Each number is 500 + 25 x the weight over its row's rms, rounded and kept within 0 to 999. Layers, rows and columns count from 0. Numbers have three digits each. The size before them is the row's rms in percent of the matrix's.

# layer 7 MLP up, 384x192, rms 0.143, rows 0-213, columns 128-191
095:526523492500488537513497470521504512512488510494506533526490499525475523492508544476520494470503519525494484536487516499508494504480504481516542556545508509488525478513507503485467494508511521
113:489482486521479447488495491430524506483477530516510513530470491479535511474474483471478501521486503501516513519480441545476527529511489526498533479482500542516455479490449459558533514558504496
104:472542468475504493504507468513509531475473474493539550502513511472499508507506516484504511420527514559472466499498484533485512469499482480484481563459496450503507514526473489526518518555486497
102:477458521527508487509575494479512501491486498537531532484476500519490529464493492484494465502456506527500491471497476541556490472490462475503487525499496496499502495501525524506503458506524514
112:519499533475505537512485511518521494459483528502497547525468522464503516492508477496496504445509454526481449488480467514522493484455529491497536526536482524493483479519499497485503511520491495
105:510509509501506516488504522481508509515465472523528489510491512522481472511540509535459497492499517487534527480500503481509505461523486528508477501503508486508497466486500517534515479528510505
095:489507488495489461513516507488523515481485505505525495468504496474529475518500510506499504468525494494488508496474486525478469509523491525505535473512474503486512481526470490530532506505521507
099:466501503499503479523506490475516487499483547526497480571521529503523452559502498513487492521493493500534508481514502466507526491528502484519530499479522484544514470523482514525495511503507496
105:528506490549444512502544480474506535479474524527521516532507450499492477497501523526501518489517513510500512469492488502475519518495497476523471490432536470491491498494464435575524483529578480
075:499509465510473540502458498498513481468495504458485501519515525506508518475507497499542528515484515527509512490467532485531474466497494506488521496482527476512480589505494492483514504472525513
353:524531495501505496479502459463493492438509495466550510473456534512504517516522542519522513476485465539509507479467500533490486473478476461470534489493478483505470484523480535503502515529493481
077:509481491507534471503514492545509478508492472538574534508493502473505515535478475508511530500481495512516455490457493496491457503472464512497530494515456500504485464493528494524529506487502506
102:501481552497513465494489489496504490494490513508477565546520506490514532482487521496499470460491511549503491505470440496494506480517529497432504524498492552468520479508455520503478525493470506
086:484489496478480540513494507491520497445494485462548477511528564503518479511525489447516465516448460489509536485507511548536515496493514495510482471462477508513465537551498541506499509536542517
026:522484494518468498541527479512541529479406528516507515539482512538525499519495504450530496458498454504494510486468487519541520473491512510445511509459523537525496515516454499459491501508509479
117:525486521501475496512528445529509498460489519514516523502499512488533529476509537485503510508546510532508511499521515487498476479473485510468514542480474549518500519514483520496482459477577493
105:509515490480512495474473524495496552513483489500553509490500498490499484562467507513511491485489476500529486483454480521473480478461535541521511546483514497513512445546498454509495499487522498
085:521548499542472486496476454529509503503482506475507529483524485566509504511482485491504545458487465504511471504493488485549488516501491464454468509544446550488520557521500485510508519523513532
126:523529486523486465492517504477515500464479463489523524545504510514512525473482536445487494490494473502527515498489439530472511463550526489452551469485489556496473498505504497456512423554511504
086:481526539521497506510474480481524499473476487487513507503498508523501476494537480497510490515519503496480534476492510507519516466502505499432485477466509490514481539505491524497485557505551498
106:518573458531490552480517498511525507489492524505474491504464487478463531506467505516483525487520501507514501462541459522548485489518479465477500521497476507530511488497493532485461508472563502
092:498466523484504460484549508490515514498484507475497492514478530531548519480486537478514491480469474504478507490474552532502531485505564439518504520492493502527516545513455520471510499522503497
096:464528493497531531466515464481506519495485499492506463472469513506538505481550533507487523487480493512487498540501484500498509493507476526508494499495485482528517532475499537512559506492522509
102:536543474528474510500529526525516553505475539523515515524475496488488540479482488517505527492516460470470479520522519498506501480511450472488563528497474485525508505541492453492529512532527492
093:506508481519437495483529510519516544497494524491495466473460528478508519570481522470492510490487504488506506536485499503527521497467446508541510513499466482502477544487479494509503489512520525
108:541490491446518500490473444490516515503479524521500541497507480470467519555470466494480459481483479502510527508540500548504553556509517521528493495465434445494488470469455530498524509553498481
104:490506477486479497556529461435517495487485516487534437481513517509503484517481522512532474511445482522508523559484475533499500450519524501456492467482494489553548517525513473515509511497500498
109:451544484507514517519533503521511506492481530504503500490514511478507493460497517494494477496467450543491531521487521503489508490505491497489492502521489470518488522483526527527476488505544496
105:509510515516529543532500459462507568476480545530501533476499516518476522497508502493490470507495450503527512514484460479551556508513510445501541521499455505472515518449503493516500476548501508
094:562493504516483491503489533523526497485491459449513513484492506488501521524476496503500497484505454519476513464516524478490501490522554531556456496504516499525497519519510515469488494490496488
014:484493489522454485514512484496523579458448508510498487563467591514555559524495547435502511434506469508493467521468461503535515488487495522492477503469499533502492498502492511523508525509511503
104:506546565528447516472496477476529513444483501504513518527500515550547485533494534501501501486516422531512511483453522526477519528472521498472499470452481508492464508542457472499482490497498521
110:534515473500489526533486498525519508493484488500493517495534503512544539490510523482491547482492450494464495473524482469508469483477517519514566508471546497529523498543492527518525495532514498
092:527528517507480475504480509490511530449493536486469514516453497504528535494484504503489479510543525474521503482508517472488490478524524481533502505528485478532480483460470472508446493536466495
078:502506453554478490500492501508524499487496509463530455479522524518496516514490507503512529504467435504541492498494508453535492472481518531474489496514489462506462505503526482469477493482492504
088:513504540501518496497475490465514501436472543501481525575522491452489490506508474508514538500498543514544508501520497484496484486494469436507535508511526504524463519542456508512527523470528501
110:467494457494502493528497499513505530491476504476478483511469509474480538527505487514508491470459490503553477540486493493527503491514542513486501516504487507486497495519543511522494473501480499
098:503480540541511495496527519480501544449472516499483510563487508472517489479510458499526518507546468494522487530511493472483471496530534457457540505515490497496491536491519528520489533490514445
093:517499452487510495487523506482536485458489501498498542489455512527487541537509477497496515462507523461487473525490420473471458545537448552511510494483495496484493489499482518524541512535512511
082:514504495539526497492487517467523488506493490509516465506496502504521511504490497521517496478492512509492468476492482548464526495485461510535502502507518513559459479489445547530512477480528463
109:517480439523470505511532475474519516478476536522543472558525521466505509473523470462513484503480508493537481547445491531489492549479495485530474489494519511491492517499486510504483529515488488
091:470596553481485481551487462486506490490489536516512493498498494486473473488510475516524496496482466478519484458494517489518494523458498504518501471533521514527453478489496500529521518490520485
106:503502548540431452491486500443531496494491488509503504516456464476503542502500492437486532480535462471533541481495516491525520467459510462481533471463484499539492478472463492490495475495564489
103:521498487477509484484511489473520562465485481527485514555463505463520516477494500525473538490521482480491522526525539512518527508491549484471506516506504498511488459498516459522481488516504494
092:525541481540484481516516486487508509498491484492503540502498494523530497487498478491494515461509451489532493482498455533500563521498491508474501484515531498483490507521518511494509510568514496
103:510520545524490506516487518485523532482475501487499500559458489500548520459522488534501511503488450560533508520512480453462517535523481450442532484519525495559507523494512507498475509510548485
093:521530508520506514538477508490498515503480503458509479446517494500533518503524512491532518505507504504515458477547516454530527464484498500495502537471461473497499507489489521506554513506530488
096:520496469527502486483519469488514501511491523551478477524502566502483471491537477488503475442513478551508464453538474535496529463546476548548478509469530477505457510544450503543496499526486502
092:458498503518422535482522529508501521499480454501494476491486492501495539459501499502514519480493508502504505501505472494513516531519505513490541531485482433508486486549496505513521470472528505
106:498522510530507533512484475517499511494481525504471507490508459553502541533541532501525500474470537515506535506486493495535498485528499505510516513521502499495523478503555531477533488501517500
114:521491528482501523491545490497529582490472523513523504561517518483514540516458511479492493498527528555484458499516490499504510503535512495495510521457444483510496481512496493550495523506514506
092:508493499504473519504564471486498541486482494514545480496532508487497482495442523506505492456471493545482490542528505544494502519513515521476475478467500486530514518475507482562513472491513488
103:521501529511523526476500491494513518478487531494477488515530530509507531498516484459503504500494530525507472488476490512503549515526482507523465488493511488492499490522457515493494536549547511
064:470485497499482488482492500515507516471487515531580526472522518467522518505468465517478563479491536485496530510502544491476488511491518515493484488488500449491544534523506506488548469465523514
086:499518576521534508475517458491505535486487492527499523525494532412528491486463479490488521518514485530519512484497507523481566510535499530506516534445480481531534482519496528515497512512500497
095:520477502468481496530469510478512521523476506501508517482457526490479514527499515505507490479509503508513488424503512555493497537528502532507490463519507527539445507460475534483542460470498492
107:527518526514471489489513521480518504467487491521487526515496499443479497472502515493501540500493509529499456479507517482508487479538525519526521531502478522520536500565483551505453517478507510
107:474510515490495533493515509513517519478485536531505508565507503496512542512527524451523503511517478505452497484495504529530556483525494467504514494487459517579454480486482504455515489476490526
093:522507469482503481516534475492506494539489504504524503479512498444518509526462527470466490500469524501527501486477502516474557475480494503544536513517536488512536464467466525497479479512494532
096:509522490515473491510499486529493502470488477527495500488487499496538488489553469493493459422498478533551471481519502459514495523496460540479515527494503511488547533544522527488515501531503511
113:525502501526467469481514507488506483480489483527532516502526476458496487501524502458481511448485475547510485515518484508530502464458496477515491486438502487521473487480468490500476529515525494
091:505490480476517509475508516491514513488486483489508514486492541497509489528484507494492486502474462517527500424480513495518504490479525527494506483515473512553549460513507552510478508510561507
089:477469546527484509468491506461520504467485536460496499517467490540471516520475478502497470506467511490483493510512462522516549525454490422460480540510478521527473459514509535539477507513514498
112:479451459536488512495553494498515540525482468516493461525494557509540531466530535471499509489457491531490444536488449466523497472490476524542556496487479509517516542533508497485527520495501475
106:484471526517438422524504477526511488499481511498512512464469523522522544480476560444519488471507501502502489509500457506487522467477516457501521504505483527514508466545485459446509517517519518
098:493480505499491493487515526497518506506492500420503507471446507516525491529479490504467536476501479492575505448534510493486514513504453538514507498461517495557475468512427521452444498519537524
081:492491460504479485494466487489511499493488521519496478486512494532486500511518483476502469456469511466467457457495469508538504487470528508475505511507468504500472492513451540499503490469529475
111:498560547492411580494528490475526523485483499517505508540477485484532551509526496497523486504487508477483491510509452501543508493514515539476527480501504517514461469532452518517563504540508522
234:521512502494505508490501457446497487449507492468534504478466511512511503519520540526529519462487473509505490470458489534510482493493466475475518481499482505497469474537484546511497503535492474
112:518513514499506482504474505502519500462489492497500514483472493514565543501495478484505540487522497497467451555469491561545534508486535503470554517540450510496467469510454534478521520516528491
091:474488497521423504513472477500492559487482486510530480510485543513483573514511488506489501472490485503511494498430512493508503524475508494491519526485489497510519470565498516476507492501520506
075:506546419512460506527511526502501539485484488495529457467452549539501521546500514516485521521529480502483488495510528481516493475500515501510545519510503468521505505497554466485533491527486515
114:521507489528499468497525558445508513510487531474489487530455445479521557493444510519493466482465481514485517497445521477469554469489490532486487483432509506482523513502485507519487515488535488
074:518477501522501518464462491461506456469494522479461495530488512543524505520532470467532537498429503505539530472489491490502486525512477486512497505510505491536506558489481481518476480448523509
078:545562432509478515524498503473514497468492483502482506467505550492510522512505489483508463513507497553480537504479506459524478499493502476476490486507448485483518541485508509462495515489520497
085:498521495532477520477496484498511519488491472496515481506473493469482478505526512516470537534501469479552522463538480499517525503485527457492512527488525505556502483457512514472534528487530491
089:515540501469496478508489486505490518497477507520532490491470453458479525543510503537479488475520521492513474536469446519481488520453497536526523497544515447539523484509510536493486520555519454
092:537507495490529475526457487480514505505487535514467505537499532516475524490511549526538501457449526483473486515474465521480473481504456514474558507500510486493514473483489528512518471503489472
116:491489484465455494535500480485508514489484526516501519525511545496532483539504530484537464488505516524502463479489495532509541466492457464467501508504465538575509472501499483511538514511526521
106:494490497548487498503514452519511519476485462470506500519519515493518556543466516534521496482476479507493479467474510481535544478511523517496537547454488539512502523448515478507522482488541517
095:510489514483508512538475534469525511481493469533494472509469535472488539507524492543490537496515483484521527509510499478442498483513506468487455503491518506524505514507496462558483508508571533
107:508511518479514496494543524479525537486474527499506495543472542482492524490507515491494500468500516495476446501526509504468496522533530490459533567486502507544490450499481522498520511526521483
086:492503442493484544485517490451506512492479494482525513468514510508493488472509493514526535467503478523489471519500495496464496481490516493506500475458512478463456509452477498484545534509553451
114:479510531527495471508479426487497514473494490488513494484478504528491491505526515477591514451462468522541489483472469533512510499447490472443486502489476468518509514515454488501486512528475436
099:508542525522523493485482533551506499468476487493518513529493505495487478501520480498513493527461506517534489485547473556502521509568529494497499502454521510530495507484509462476492487554506506
117:461502500532511525492542461484512516504471515542538502513534522517518483490510523506504460458539549565491434520494488472517497493499496483499486509491518471507470533490460496524525519562496499
091:507486549524489504475526483535507476496471520515507527487490503516537468466509511517477490502501475504517509520517512485465511491511477463498511481479530466522552559515508516516508525565502494
102:545503499541450471491504512486526551512487525484462554501508471486494466563524499438512506478544518540506508470551456537490511493483467478504486470472486473495474474512496518499508488479514516
079:530511472515435490508496487509528474479495466532515491519514511487543528525517459473530520505519501514491519501487527468526545482529516460476538516494465492492465493484473474486461524494511493
108:550473530526529500505506522456507537502480513492544529502467496541484504512480546480506511481488491573500528528482515502531520461475550468473494520531485481484506467474448481499521501524534520
104:469472496470519500523479505490510497482477495474498549544520533508464482513508532471496515511508472512468464496486489524517501494503563484499507501526468483520516507476518526510535440519489483
101:483517524527489500507502548467515503481473571507503536529525504469499505556512550531484518508497511494497516522451465460439482506518524483483550509540489477515506476445498476539465501541506497
108:529538516531471435516526450488500524479484527471527474494476481508514522478465505508496480522506528525540472512479506536471554505528516516491503455477517463540521504476479519533536502524516500
083:502472496474497501480555519478521487498489518503515488550477508509536518486493521488516534417501494466467444522523539510528503544464511489462490511512522499506490513508481488506503488505490481
108:536480495512477482501532478519509521496486467523502507499494520457547546505485555491504452461495497520467488547501474466534522490488508472495529525497484487495490503529490510527511497520468488
081:521472523502498521482535517488512531506487539475476457520481511467499487599458515475519474522514495474482471535524440534492543509496487517495505498511487502500459456506501481530487505509511476
103:519477549477476492561517519474513503486490516504468485542533508516564491511522504514531509496486470478529512540509502478503515511507538476492546519522498503493504490504502474499457496547468549
091:475460536510477490536482470475505525499489484494477485505502536498477504497553522518517480496458516552496444523486493487479519480491491512483545528482454522533477508562523534567514525509477527
096:544556468505494498525507473516506501474489474495524519474480513533590503503460497502502445475480518503512491483526511494533486471469518455482475521501465493482502497485491523515501521511541497
106:532511477506500460492506456469533500492484491511523513490517504512518482498510487524503492524531415514509489525516482506500530487508510503509518488460473521486508508504499515516458531506519489
078:436522491511479521513478485498516540450473481467524534487477476453505504487516506528501555485480484497508501487492528499500528499474517490511515497499522492555466514499533566508500485493495498
090:491488537482526497503488516485504548529482522486499475520490508489503525489476505467539535460469501489501452480499480524518467488467498482523546510503512471501477501493521505564475524514512498
098:531497518514479541560487471494540509472493513500530492489500510501488529486489498523519508475524503490474531524447497525480495467522524528512520525519541462540477551525460459476510507461508511
103:497513530483498525489498486472493542501483525505481546518535491549489530488461529484517507493498515528531488500497502512562495524481515490475557546466467524492529501512528493478459519534483514
088:502489454477449490471501533496503568518480536533537484501484511513507536496507516515515457481481481509517518491485500481484503479539484481507516505486517459448534496492498498479507519472530499
094:496505474496527495523501429505500494513486503489523519509498521541522514490480529462511531484483519547534462508451458565516533514473480508485503530477475496475512452496499470536471536520512539
078:518563526459526505466538493520501512501497500515514482515494458466486529516470526531521499485523512513498485477544499475511495524504454487459538533510501527532496527485546512477520477495507506
102:488544466474488465487511512484529524481478471503477508504458529483518505499474495483520489520428531510510514493486506563482544497494457504527490506470513503537473528531499521494503543486477473
093:509481452494548476539537463485511494498493480500529540486495507499529515540526513513485470506478450527476460472550470537493499512509511506509528470460484480499493480483486494512509464506537510
126:489517513530497484495512492512535480475483545509511442498491493479518495475472502506502515509501486496526509493454467503466497522468494496507512493496537516518549488505497533522480515489525510
079:498477519490448497466536535474515499455492508538526509507490504550508521545515489480491500475489475498472505495501517499543514499494509457483493515422527480520504474518489495503524520536494499
076:535496457490508516514481483520513490500494467539510566491553521452532516512524452501545517483464497496477516523457498475500484497479512495497530473491487485486453501487486509514468512483506474
091:514493483473477532531503482511512528485479509543506490506505567450494483524487525500506477482500503524508442530536439493506493514507512510491465533496511502495488516487509452548457518510490503
081:492474510521425515511488493518520517484492523468486511516478502479533509524478500469502522525530446480495519473503515495534510514507536469482473488468498469534487475469493479502557511514551532
098:492504501528514487502464481477515502508476517495492485477487552492587499450508514518471526521487483489538538497500480517477586493487491492515486502466528510515519523504480479476479520523505489
090:526443490512505499530485460461508478497483516500493531473530505467528500515464480457521518460472470509511518473514460514474487492497520533490482480503446517489485450525465554542492535482547493
076:491538487484488529519523486507529511493493471501508510471544478484489500540504494500549512478461465535534511537470468496507509504507513493465493490509478512466485485519483460506511504482537476
108:501553493511518421508533505500517508496489521494495512509531526477472471498508514461490476460520496498515464477458468513516542501509491488548486516460469498461465500541484470526477540529515500
103:497505475496494516507484506502510498507483465541483528487512494483551510505477483524500503466485523529471492499460518481521530510474519513484515518467504487518482484520480498483499530532495473
108:518471467521473510491506464520520497474490482487497514550538482471488502489515512495490507466511521528502454505460473567474538462501538516527510518502539502492493517496476500484522523503494478
108:521515446481511494463533507522507508477483468530512503515491511482507486501540491462487540462474483503533436538512458528513511489494509530534524522463511489531450480545468530507516503482512498
079:531513459513531514503523530533509490540489473565520483516477560493539513556514448485502480497521492491460456512470444517512519503504499496487515540495469499484440434534497478516505530539502493
096:478561518546444532561514454493525514486476465530497519526493491496495516504452498534492512488488482553459539508454538513481514494451505479457494506486493521509457519488501497469480499480509513
088:439485490537500473517513497494522490508475515525508496508472497515500525500523514493516529459477523505474482510499478510515501462496491467493504571503564499525465542487486503528476489494478510
081:492504488482505501457492521494515473467483535458515475536482549547510512484554537491542494483504514495501477515525509500546476466445517486500518516462466496503455521480516513550477530494508494
099:524505498557496521491521538507515475499492462491478550531535522536499469488448467448487550488464480528463481428501504532530480495555453459522514525501498483552480525499461545520514482475508501
120:501494487577497468483484488487519532491484484522565543541491487494492491492540519466496476469489464546513472529526469487487527488548487516514518534493517507488489517504483488551519443509541510
089:500507510492450510578502483467519513522479486504484550519450559487501493525488531486513516506472496506533464470465501543488531484442455484501509511503467514540503513502481484491513527535497497
101:554524519520523539541495494480522527495496491496484485528504524463525525501545471484488486496505503524484478491511503503527532444528478417482490554521464478540447521554497489496472522494520521
096:495504462528467538543512475498512545479487519519506536504515476507502493491490528469499523486509499489509513483466484534493489491501527507449512493484494495469497513495459498523459449504571484
109:520532514533494546512527492527532475480493489475515504513457503431517526485478535471490467444511477485506528474482492489527512480515495488493496505441480521548453459550462506476466526529531492
119:512553513481497517522513501488511497496481496479473514499522513521557490523518508484523533495536503487494497441523480484569564479506559523515538538487459511500490512494485548507513501533515499
118:485533530481514514495505513457511480499478507452529475491421559489500489547505484486511523463482504507528483518467523522496553448554530460525498517437456500529504513494483457529464523506504506
106:500481484491513543493566453527529495486489454503453488479511563496485573506453527502480500501500523514528511440469526518500501491493468467517478457535486537477513482472518480495450533519523472
077:464507476481485487508467512496507480482491488475547535498500489501519506509550509467510506497498476516524536479496496494506541457493502468440502536475533458498499485486506510487469514511512492
021:489506490549475494515506483497536527486464552490516510553492506527494535499485503484498490438500454579477484508494521509545504511496516479478527499472475510521499508490455505514494490506554504
080:498494478493491442483490508503514514499492548491522508504470485506534541539514485511492482486493472500519534507537472480521534458490460483502511544509542460523509484516521501484482476512467537
109:466529545515532504516542550441510501456485540505490508516489500459504484529491540488488486460527492514486464487505429520537499466525464492478504509512510506556494476526477531513507493546495482
103:516513538594498453510564505457513531482484507534474525495544510467499508524480506531509489456484521535507509506482501510523480506467511539509528504477493474513455535491465497525548436494483506
096:526543516519415527540530472506519515479494525538506497477503512492534493509526498520478491522507502482508494506467546500535489541499496506496482483493497494523466512515463508455476522503502499
092:527486525507418515544503465505514509471492483477546522497503561515549487536477514475545496470461484499497528547495489502554521489486503513462492526493525511523511499505489481465519526504535519
095:526529507496525469511484502492494521492483474521507506479490496490545512507527506508482512548513533530512515502468519483505475462490485491502504483529485436490539463478475511493507480513501509
093:469516495459500464538527520486493525520483548549489497503515504507488532490535512490509449495501448503548535563479478507494528510452539487505507504476444502527506505517511502497493535525483529
093:474511536508499500483485507512500485499487493482488478495447525485531483508518563486547494482487468500544496460537496512522526469497485529489539500457501514500482507491505517518458511503485474
109:501480486479511526536555471484511477507483477517524490500507535515537480500495491497512482512510477549504464518500509504509483493454489472482533455496476488533511543487492509490524486496499480
097:527489494512458498489519454480508508507486494506478463506514509541495515508459544456505460482480510539502504507503490499519532526474451484490485471497518499507494498447466510508447485471502490
101:529493494521492435514516462506503558501486536485481554507523479509509472494519543481521513502507498481504497472533497498567513488479495486542558529479467520486527513540492537515554545483555523
103:554509485478475461519523518528518501472485469495561517525468481498530527500508512441498497467498455528506494464533549488552505519526542497500482550480486488510478468500486481522486512503494513
101:506515500512528475529487453509519553491484542487465513505510511512501498509521538467524539483482498511521461483500492491492500501555439499514521535504456455551472492505442478506541499468521491
101:549498500545499491531484464527498520486489503489496494493497516528565517491545538482500476449523499519496462455531508479474498491494486521522560531504500521536520535551482513482503525516522503
094:528510486501495538479480494497511506480487450503536517467544515509493515560532477494501469510487513492527505483507452477489489499517490519529494524508544498537503488504526523505518494503506499
101:470551479535525472502532480490519519484484541521505482503514456442498522535448515551443465490543499492511506538456458529491476496548489515544503521510491481511493518479464511500489466525527492
104:491564507480486465519529522483527518465478473511520503502501504487500528517489505510487504463508488502498479505496435528521482537509502527486537466476507520485514469516528459514510504512494519
089:538504470488497521505540454529529488478494473531495483541516508499487527504478547483518484500476468517495455496503494469482497500510465497522532521475500523534455527517493481511455466485501478
105:539513480492483479525503517518517502502481446497555549497469494484531544538476505427523468499478475496475464471503522532557541503545571500505510497472525533486501540479475508490532464517487526
074:486483546499485532474538495482507527484494509488495501534492523462535505548468486514508565468474498486468489537541542504517509506527536468503507472478520459495507484545494461511490517497495499
081:483539509485509518501481488456516539493480499471481500509498568499485555498510510473496477505432475487538520539494489501519542516529472500489516502475470497513512519435489525500519472532517533
082:499513484537519498527487488495513500487489530463504485487523493496495512514495488509503470512434463502519480489506489570518538479456469519503471488465540544504496560491488502513516533516472542
107:460478485481516527496505500500511499514479469516468511501554512535491508543517491484491492504465484510507480517481505511548522474479456512497518474490479486453511502509522487516494527501495495
095:504503467530510548494533508480515480490482523517524524476451497480459517483455519526478528500466477474494468484504494551520491507515478534516481514458538460480481478488494492500492522552486498
214:530504493484510509483501469445492490449506490467538499477457531504490504525527537525526506478499458523492503472468488523473475477485466466471526504497499494489478488528480531512501516539495480
104:481514485487512526481506494482506512520480526497502479509502508459506471539506566537479507519476482513525508505520485499468521464490502517547502520483517512534489518479490553489464494535500532
094:478476437483482482517523508504513491501485532463511491535421481486476457482504481463518500524481488485530501429526489545497507530462514513486515506452523511528488524505487504544518535506547503
084:475523490471518526511484528466509517505492581436503514487512489503502503502502490508513509508496515498490504469480452506521558469484521474517502532513501516528505494489536522489513508535480522
078:491492535504453450514500497485522512442482495487510504499512535491523532521531531457538535477502446474482497510468555504477487487525533479483489481490467482514509548543502482512537541497523496
100:493507438517481516541505513456523491507475512483508501505496493479500502522472477481494477507542471495516480494506502500506487478512479487535479487538488444522478487487471520473479501471519468
252:518532496516488487484507465470492493448512498473538505471461547513488523516515541515519520468473457538522507488471500534490494470484477464473535474481490481508458474535465533505512533537499484
117:479490464526508455553492462505516502500487506503522530527526513481502486505511513486513519474509503496476454472482517506484536451503481499463535511479513497512488507489494526499538523464496520
083:501541482532483549557524472524516495505489476470509481512507504512483522505469524496539477518484457518473467500488460486493523451476442506435491535502527542517486496504529441526492533518486516
095:494515491515525464506476540458520495504492483511501473520464495529569498489521476487508456489470473490541521491495500516480502532495513540472464483508540477507490478535495524490508515541516473
108:508529423484454518495494527447527478495487496494509487501513502560496496497457509484509510493500450493527472508532479562522478515523488525505506478508480508490489524423513466513510471480511511
092:508483491477517511545512513476512541527473504478530489548463472499481488501542492508503488501505489489543528503500507537500519484544480489481491514494523518490472482511455514512528467511504500
089:504492507486473484505532511477525513442497479480467514496513529531515487514486496489513470513536495513511514506443533488500518466481465490526487519470436473482473533538501480547509518503538489
100:514515493568425532497533483502538514442494472524541475492525507487525508529446542493473496512515506526522501475492469550536503448528463520472491513476515499484450484510522484467463482503489505
110:503514495526522510482478458490532501510465500492507485499510512551543504511496504521483527504498435517482520503485506506476542540481511522517482477476476462512507532501508506483507514487541501
102:445500479505488497521513508506509516528480485521520476503457488450507529487447502485490492450471524517535497514519520506490491457517481502514526525498488503520461509509479493447539511526536495
088:530460490508493480505478545505526513505487476554503524536484503535518514530525550475529528476506466511491507548505460526493494509452446480473538506485497497519479509475495501484513457462511475
092:515462453485522482514555499495497518484485474502465519528507541479545463488484479508505508492512490546520518491476520506548495451470523547515503514526479488493493511488447512512518521541499498
101:478544545502479539569519486462524497483487506460527498507462558462516492497506525488546492468479467495479472498490528528498529514486500472469492482457531511544450539526530484463545566529514489
099:499514497496510497474490454493505481513486479500552526495485502506534486498507534494502443460500492485509493501464481531471492503536468525504551534465492460478502550437481538532457459486507497
084:517506477476485455512495502482514508485494492484496539504480468547521506521494540495485532520486520515476474427499502502530496510439504515508513494494516499529493516503492530511514481524510512
094:483517528525509483520521477521511562455473468531471525474482507480555547473477528509505530492515448503506533516496485465495526511505499496483543501525472508512548487502511509495510485520477500
105:497498479507499491497478495505512506493477546477487480550532486493418543505558535473516496458514500487472446505514467522466531481515499528503499490494455514472484528498515476538517527471505511
095:459533491505529499497493487496506499528488508521526470534526534493512516489535484492527457495462478590507474543474482445509515505463465461464545519513509512509492496526487514477525568534525519
026:506510495517471541499542512505549554452443527526508456514508520496511555520489511431513495463524493536517490485525519513529523514510500502500495492474503520521485532490499481492480494524527508
105:506540489478496484523486502476509514485486467515549515547481482573547522513495494506498541498513494512499451489517486484468512484492466512514511475474508506518472514491544493482493499536523499
079:469553496496527523510526479471508483504487528498511503507463481472497507488503482463489478486461519502514474476505480521507487501506480510460516483520482486495476499515477533528519481510499512
101:535507499525451467506547505488511468472485478518520539502513453483494491529546506503494491511516525520507471487487504488468514532470556555525537486476517523515454525491484492501493463505509502
095:509538499525491502508557510454508499464484496508486501588502547527484529462426503501524495489476509512514493536462536533469541477504499470474501538523470506504486530500544478511495475492503523
098:473528487565474548487506441486503511493489515497516460491504499511489515481522493514477481474483472504524506475537479457523499546503459531476549538467474477536498479506485497518510541515479491
099:471487482499518499488503487478499518502470518532494529509513485543517537482547505498500467492435514555499532548507495527477505509498528484493516551485537475502521486536541509495453497478509521
099:525510517506501490483495534497517491476492493468476502471537493474501513487484523477510479441485447496503476515451459545536479506447493488512513525471491482502481498534493514512456454528514474
092:502526505488484472502527530490499510529478526461495498499477503526477514534480490467482522459482506509530484509535429503499529496505495511528542496483500480541496421519507545520500559505496501
089:457504474479499464498469496478518510483494530444507512496527484545493491537477499489488500463540449472502497560448466532506489510505514517514545482469485482489509508503503519549464458501468511
098:521489491527503485527509473504508539514485494534489527508460492533498478529432502469510454452558437529512492451493451508524478440458497488508502491477501461498460480493456515498474498516527495
103:511517497479530455544479486433506545490486564480504510490485522544531494531476466453510477497487499499519477498511524505518503496504521493463545506487486467526499496494498490525515489561499525
116:509511492523490499480538459528497496525482488536528471490515497521521529487484512509509491489447523496486479504486500507477517504467498506466534578475514502498495532528526500523511492500511462
074:513469500510469527504487499449515550482490548505504468488517525507489488515503506479526546518507504510497479558509509488494486506484549524510482477465505480465461516503480464524505482487516487
019:526493516532503459535496480480564538457453507516522492529452526504502510486524502502488477448474476527479466472485497511525548501524506515495526508475466525524538496536494486498480526524499505
107:512549482523525529539506464515527504446489535503510517528520508470493505492458485504485457482518488496479487511527512498502451449494534528519516481518469491525488522514496484523556479502501531
099:495508544525477493505482512501524504503483454454525496516500487494520510505528513518514518497489502470482429481520516499455515546496549468505487537470513534513482500482520503491526515479497469
095:514510508511461503522509550488515502471491520464469506505458481459530509470486491476493494486535508516515536479495541499494479513545535497527512504474499503523487528534515535457468450525538511
078:465524555492499484480554503509501512485498548464549496507480471474498474516468510502480531476500473505510491496531521513553485479492500485463496502476522503519528507486522504490529498497505526
109:533498471519468476526554450525502536491481487569546536564519500483553514461526517490506479439501531534509476514462460516529539503483524525499530550489490529509501502522503522526489513494495483
117:524473461543496525497563490507512506512473500554467523498453544524526508495468512473485499488498502547479504527533490525523484557499488511496548499474497471495525536471481481510529503512510494
091:533485494523509487479508490498503545482479524511478522497539503504523505511483488514477501505513497555482501482486508534498483493487517514501507513479564448495488496509520522490519515552492497
088:552497474536516498496525476501516486482488491551473523516528518483509481498514499453526467483520490525509450488417509505539491469535491471499500471479477509469464509486478504494489487489487498
100:503487522485522531506503477517496503473484510471507526484525515461524546505482519503488494496454492533491477499481493510565487480477506482492552539496494512528520477476506522525536515572513538
113:529544485502503500519567515520516498493484480578495502483459494514503523488410530457481474452515463507490474498534480528471489483537483476541500493488498478533467545469508494499461541488531506
101:539527497492502505505487470526512489481485501492492530478518480489543537525513478515491453482516502508479448473519510499495514522557527522519543503511500548485482524528466516546521484491516514
101:507551503505552488517514526461513482495492515477502466518550521487462499470482533458511500494469477517558469446560489538538487513529469532472479476503480462517507512514491496507483557490492498
090:495479503534429544572512494500530536481473507500520493519507514535482491499483501450565484487520472515465472491494486488525519537489485493470480476510504537526464550529499510523503540529494528
123:542540504552491496482534513454513499498485508537515532502486500518506542506502496515514508518456456506491481517494492493573525492544492503484543475493439514488484506505499497501502469477518507
106:517509508512512486496529466512507511526473559535491496498487479499546502499522465504491481493492475500499502550487506529498522497500504514493521492471509502523531528482504497492519512533494484